Each number is 500 + 50 x the weight over its row's rms, rounded and kept within 0 to 999. Layers, rows and columns count from 0. Numbers have three digits each. The size before them is the row's rms in percent of the matrix's.

# gate: layer 18 MLP gate, 576x224, rms 0.074, rows 240-258, columns 0-111
# up: layer 18 MLP up, 576x224, rms 0.0753, rows 240-258, columns 0-111
# down: layer 18 MLP down (transposed), 576x224, rms 0.0742, rows 240-257, columns 0-111
gate240 103:522466490519421590542509502406468453597472518517465513468560472542535509479559484454506386522532522516511608497513502506459416594477496437539513545504521536433465504522436471468464517456526560518474467478489481437530508470408486568461511593335455547561485554462444461439489537483518496470475542459512578516542483498514602536516375462550
up240 099:440533431486558477531527544526535531472439427463557466536474506497502537518446471519443527482443502584512479519457466549516502450554488516425658515425492542542448480554588514585541476417489495504580522481447555533451515448498474414571552515492385483519491457511542569491485520424500444560482452465457527456615488471469491563561478517352
down240 099:561416498472480424534478490497510536589515481450538461530492614482607482464555478486526489494531512501476502511495484596427493537518477569513531561526527500573499499560561515455502634522453509505443421408546449461527396410594450521506575561533425504497463529523536534446502571428579488499469531510479431521513514532409429564516453519504
gate241 102:461470547494567554421554382511495485463535538504514468484536565530484535477516517485507508506560474439573605443644451401483527468477391485386506500563458546578552597560530503512491535540502532535433534490397493469545469443491500495491481565477529482530527528526569464499512527464421361465498525510552507522496517408395563532539545458379
up241 107:541424492533472451525495435456405469565540439439605526464441429548520488443508537517467398527632405470502475498569501498622402482565474565538518529502552479558478577515467536532515433444569528428513462551522580522404421517590441523523503534394581427426504484521457509495544516511436536529563542504491543396513575533488526482517541470431
down241 106:478401499523484528493513515498455397502541417499513566439452502451571448496476474502473491565524427545517468578513555466490515472528580449496585553446447509506555372458558459447513516481513597402484492556534539489503530478537469603527488555499619561457536490501562523564504482527519616498509550456532471416432514535513479462425492531478
gate242 101:503420494427505544449517543539442478537473460565390520500521421479438505518439528496456447510483480429526533577529538565574510538529512549547512604498478573382516562482517437515473512525560435532493429528436556520494521499460577455482571509485616452490480566498558480496514433498374475523500568476528488428502516619480476521491486475467
up242 096:489486476628449482516512509572450506499606434545511491514491520538460610607480577443543555547461488480558489562488454421508532544479530550539662539454572536441528525466513446453483509532466427431476480548475536484456552575454533472553482444564427497499377481462493469563509593458463561448510563494417403502470540610546556504587566555541
down242 098:488584607522482496490565550530447510484521438506603480446446500484554516595416523457504472464399507463489480483462516501505492567460430489548456462498539587538504427482536487450498409495481550490476454527528621496473521426512398532453438524484488518462476501494483529476500466463554490474507496460484427459547588492500542571665502534477
gate243 097:560533497496496542444453561498492489488509518515555528520569476485616454564496390469517510524486478493555563528547576461477521502564486559508449497503566391427582563460540496475481563552558478578453575573434579482594477533429456552500563424559522376502510493537537542452574542468466492506438444535503469462529468527411514510528453482465
up243 097:536450426462513484451648560456457492531522471503525449506530623485437442568544432540484523492502451501482481522538533580521474568473500515536568398475463460516499540552520511521536523515502457560461502496475495535528586437421526625527493475497463458442487593489483574530528514591450474386514494457521444482481458481442472641439508495512
down243 098:586521499521503453352454500535476466479438501566476540500529449456487448635407426461451471546425422464547374424441558494496469479477470442467518548485517498517458557482522507516570421412500531487488428437410434450535430541522495450532476528548555524515443494505566558532620548524495551533420536498542498467530476530540526449429523527486
gate244 100:543496500405490552417508481420467563522470497526523513577574539474579511554493467509462442504509507489468567557445506504426532533542502416579533548473442485565392520484531499522505547550506479539519488531446498459506547528597579513563456481448430399484494483575490506424515446464465531569490602467581531483496493472404535461566483471540
up244 107:443570547472476470476471497479487577465492448501521566569540457563554471548452472470590516563508432481466510457515509521450579503512460464483526524525514493456496574465554521584521537511549515438519429480513457448432429517568535570545500467446434453509509442563487503552567546505436462514474544525506494449447554575533609505564524438607
down244 099:437528490526479513551407494468515545479422433420579510483467476544465517466460456537501496516439490414508461480423559493494492487522607489509513593489578537588481370505512523458537327546493541467484411559527509462540454585537481436585551544527480561522632477441438463427538446538469512425490463447456475453454473433451593550382481521568
gate245 087:475429497446425448489457546573538541478512407509441456584601508579565513551507486481470525583543448564536553520511538537498500529513542386452478474515404514507442557546500477536438501468544457526464505508507445470548466505399588506388539420563528491495515544474488525414479556537495527573419589548518534521488486474452455426436451463541
up245 091:481499426547490477611495603500561497594528477511464492513554569529499438525456635586493544541478451564484549515555502452509561550533499504535532514534497492471457471520571443490505555489519442518551494424562519510484482460453547557481502472572467436472513444491495518450626532533518552532380427438477567554485402495459519456483555531499
down245 093:462591483464518421337575485533479542480461494428511479490493490557586507507575462533485483501395468459609506553436521611524487546459442463508587487511542528529519466517467565457572554430517484578544476526481444536499502552475494471459539496505449568482449519560579579391563448508487558480557424598492470571577491467522477561562546470468
gate246 103:493435420484394477519527461526521536524421419529498575546500450518471589491567514481528543517480440406486512555524475569527478400476424536437479543519543480536543541468438578455546538410442440556413524511584576499545510455449479568581484413532579529458379584506476519478570468593550464557441562427514543522446540454512498515477484503489
up246 101:475464508510452502561555489546598567528486454548521544492511523431507549477541460534493595492501567411470486401518566527625453458475548477478432470599481599581586437562560569457429489467449564535539430598546507522473525530464388570443497655581582507549497516472521519495493440487538396519518408470507457524429543605533522415590555519559
down246 098:488540492477498480546495628561478546478472481504411437543536532514484519534487468485486457541533617483518482427554500515562589457476544521452442539542544512451529468480571457500482412533376434469500450573392421489507468481459429566524503493577543517476483538582519583520498545410513492454532519444484527441538535515508522527541454467458
gate247 094:477490499526535548462486523544578419579483497559460425501528581440482485558530554502544372517500474459494552524463470540583437519486526480525589552492500581442480479519459482522422521429494519537492480520410456466502518400526477563542471592422548433490498485437494538540529447561520572504569433487504542484541523453468519537521470550537
up247 095:470496503531552523585455528430505523519495575410557522485403491465466522507529482471525490517530510487435449362502497423514530563433445512528524475605515431452531573524487465500455525452607435504573568498563472431426530457464555471524531460475501508511493499580488517435535585519490554372522528501524446488542548413573432546434432392398
down247 095:455381550558520550499479543468500481459437419496438513519554516438443587611561497505517466548501506518438608526507566503533444566565563477488513558487484493501449531459374451463546668502483536530479484599443445509514494450532481499579491475451534434467526491504425528518483537542568470549521499472512486556479508445448494553426544535519
gate248 102:545452389554456509454585491581554496538457477550456523545457514545514552402498466417482543570505609528490461464542453447494479483517558481631512576544514458481453512522502478497552516488532597451392602511515440507551518584514492477508531551565561392471532435523460551555552471532473462525496551573483537486535566406475502455423543504538
up248 098:513456465580459552492498458459416478466494428501509572524552528495590530481486504438476527486526487522394447449506450501497418564531546571429403578522573458476458503498493533445489474491492348468534512594471529520504538503462457484503517490538579533493511428478566415487519476515509607544457557560550648469491646544539462559546564483515
down248 098:585376499511512541452525488541494598479468530478476523511495465636520459452635423477547566509556528573506471477523594491430447436480506556491445636442503496506515465485495458597453465431549480497457452482542472462461414460512524450485481461401451516487540480502592515499518437548544495495386454464531498535635554424415543504492461428488
gate249 096:539538509589550644550509553503581546617518551470473493482439462481430505453505573534532471461460512604407514567540522555545507552537473487574447480496467497451440534557541599582467513462454498538540513521547515499504454449493533508466507479543464551486575469511562473617552391432435579442480420529568485417535467533503554493491468571457
up249 093:534563491453538530443494540517490516478545521543502528447544527545557523532490433542504582486513500558504483537529509511417420515394481496485528420562402530456516443541586589544539477527473546605541461497534475482500547488484440505546513477494557462524400570546479417498604540523618457465420532558467508542456459459501552475454482434521
down249 094:440463506548511488534457554553546540535496489481488472473493534437417504474496607478529403552546494525458508427512474472502461560507346521505515598422558434552510480497417537507542495490568433472482522552604494487555501452456543550501555499561405617538545461515454472509432450533408473495531466476456460545508442464652470533386534508434
gate250 098:457589541428449484480505574544515554568456456451471545493498574476528564451466469438544535466435412576569518515484425504561525443450409499496467569455466581497589558541525538518485457396437515416483448568501499447576480505375516517482596558503571454389451471433503483487578403474455471524561539544613542393523557431492505467439475495513
up250 097:443595478378455547502513507428587404549560439592450582491472491512488545515581562494568438535479494441442517506533585482500527546648469589571508434533540408482467495466538489499516537474560513444487454502590501528564560478466590493511477526459508411577479459459527547495501475410473575550498530501475594423412537577557496500441532509525
down250 097:553434492545461416478588618553531475440539356511439440407456571425476464419515478517466491479559561492550516520509485438410541525490512471468469469527581501453510501521552555523480314489449498463571528464504559525459487410467504555571484487528531447423614589469557474483573464536431477483548465578434549541553531480526574471531498558429
gate251 101:500468490522456520428420606551498503538586479477497548630571478453487549478580579475558477518536434470535519596602488455471416490507488567450550523498496451464475551486463401543539537408440541472500462438557467381544519391519525557478411523546488494502458525544651613559556387449485573512463600521415455537507549448492491538449481554473
up251 102:560528468653455541457404493506518523511512550507548509434464493526556444516506541516498498516536423509435546593463396467572542518514563473438519481440465395456456564457493505495572537545490517448404403402587485494499579546503501532469516517450501512490591444476494427475539480478523511541657448506517468453533458538549454502509463406523
down251 104:458522453487501528379435474529512449514522518539509482480547415460478503508527485431511526460551478501517445525537466503535462559574531527573476521434455571488594528529400529507564540515455446511508479428534480543489512589445578497461415544471504404494531525551459430471398472500530550520381531519541374538520418503547460572532420515534
gate252 092:551471455514461535544465499609507492614512487458446578509497496453575469521531579442481505525359425466497442440506476444565404570479566537480505497474513478493540546445589517587475454479506551528554473521469441554435521542453667460549489566432400476424507500514530548479503514504428508482533568489509394498497525524422561462481482380419
up252 094:556513494595430439446563456516542502439469524547588535481489466552480500576447434404503450493514476459538480483466403452502503563459407458431451562455419626536402516467476453517516459464571509409559506450514449513460551493418494544426441504483541452497430555555503428505485528511555480507483435431481446514452506376491581529588507417566
down252 092:517483439558497456531531476467559497504468538439469487426582483535457468482489582509502550431475435525511523460492474536495470519594521515495490500396519485578553525506592478452526908514530538548530490548483513554527507521465533507529493552480458422471521583472533575535523479508524502538544521531490484560489495509525536577494476418467
gate253 101:405567520556510538447480537523510505499411520471457482522507468438524440510476527452546473571551487502536488506478482474519455595514498506427543493519523498434614579506524486419539579465576501553486527540416573463496571419484514503559468491464524508486491510514527373527567500455470458428568570565500497535573607439363517576554519501467
up253 102:543509478481496511557517412570509482487482420538390463478631552561520466520507546458606483633499578539453460495526442461550458558529504541399498484605441536461513472468484434600425505496373406420524534494436455537577526490598448488497572517441550488435520568499480454521510523457492513494604459504542563543521488492459538498504459439508
down253 102:424557473433523542473528528512496545525382578441524509486592524521536574492565492512534440590567523414444543434463540380475496498489431450523553482474535580439457443475568410478574547497482587508531530485438485457515526435559507536514509526486501563442505486486441389412479476531476396515449563537597473582524527532494535518432510422456
gate254 105:428547474485526526537508479467473510591557571563403501483525311580576522481526540534522455605449486535421442532544490438489552476483366511468437452523564472491557406513447507530477582520456512510554483484447466560493524535474510439390500456466535465528457524541570519404539520493468539460473556432534587501479566554404411461528409546461
up254 098:567476453523391514517437518522500484632446537451401451510442445646389455458518495470510509475416498461481526501386489525544423480486509549489464511405469515584543518483414623522525450420476533521504581434457452388666453475481524482558539425533487469473505459521459426550481511471420448530465487493445448469502517404501446507577527536420
down254 101:448482533496535598397524494472409530521547518483507414474492520463485567430573477525541422419583410463500556428441537516550456556570566560524487497492497554473492517446532607538520581510431475472569526425560571500528492505395560501503464532589559512568493452458473458569429382534558486652433533430487554508562500516524571470489493510485
gate255 104:488422506562505489594423524590550503546569507508498625519554536509483575495577547414539496429570595507535492470481489441504513523486454480365620518445527414446557483509490499533597510492493475516424482515497504485458505538534454528523530534550527427385516484455546520512519425417476520580419418537503562504548535455547524536429441425496
up255 097:431538456590489450439501436488469461513409408511536480546438495425554620573489609495502534484416437520485534506531520448435528493480469502454492597522371487414490508552526477597540531468532386543594512530545495463599528490503448496475486544515533452542488573570428523496426562443524523453495540578432484462485479447419507528456492465454
down255 097:524535516501436469567491440548540521510526523432446546551475503483496576459374494479556416460515497461501452510477394441575548463486524556462539505489485522433535543514416486381470527526463565533422562545521418456538502549486482477427521551454528522487472428444396533550390447501428487506471492426464523485458510501525536450521431511495
gate256 108:538536427457538528526589392495519470451450421520474472529539582472564490482475515511528540548557571471582509437484425511470541592463523507492518567558505527481537593576513389541480538432503432510434587545563527516538452455391536538430591532501522559409456642517476475494508400465504475503536501456390537434563518464469494358466512529453
up256 101:443418553457503501549485512545509497556505504401531430503503477483510572630446522481504554450505457513534509648561426521499512464520508505441410452524519481436523464512402442457487492504466552582561503516409517522365407540497520516444492507565648451457449512531595597418479477525508565459447566505421521519479614501609550448452456557468
down256 102:564495494427578441478485396546580492460469463577539422562524567536475519459525489496450550366561533540528510522401503551403483469545560468464422552466527490525464504524483517546444384428549518475478457565479577507476523497482504523540530483481448557402506495423538465528571447450534470436605370499442484469501594468575496487593534469501
gate257 109:550559558547523464544584493499544513504405410534476497588516481490507453553546491562462552518517429482566558511535465477504444467447499523520523416487511524603559552545498508557410556439403510456433482468383488482486562411459544566470542406418508564466438534463485483499552417550380491581559500525498512536531452388532564454530457521536
up257 107:498464509461504508506432449619484563482478421500531532563534446637545467546518503528542519465496520448524544451443483501439493527513552546519509498560474521547454489467634499495350513474515435505468478428560556511478589553490589559627542393492580462485554528463463577667563485474531495498525515475405436463495474518594466432510425604604
down257 104:480421498426553460530449443443512440572450535467512491551508461437372434470580536447519548411459458499477487495497419484478407456401388501453456480479479473510647535455458474524536492497506458521445475520596548510520546468636469516491483429499478544521451489507493517536430536614513459521456478426528555548512490521427511547558515429518
gate258 100:480493592503551506515473492519477575536527479428582446464443450483547532407503471541493417585520550466501548470491439489530425464481572529531545520570502400535343532510543488437448530433499573493496556537485554483512429546461575469508529417522528495490564428534460539535453457516455557643477587526482501410425591494462448451416498465547
up258 097:532413527509544494488514574477500388437428533538579544536459451496486561550468497467524529463571476543518520510457472416447538478554508592485445447441576559446550549508473474430565460575512442526497583478543598542487509545457474646514512437384496497563462559607403526512470456397475497507450452507602533436562568503478432524531476403560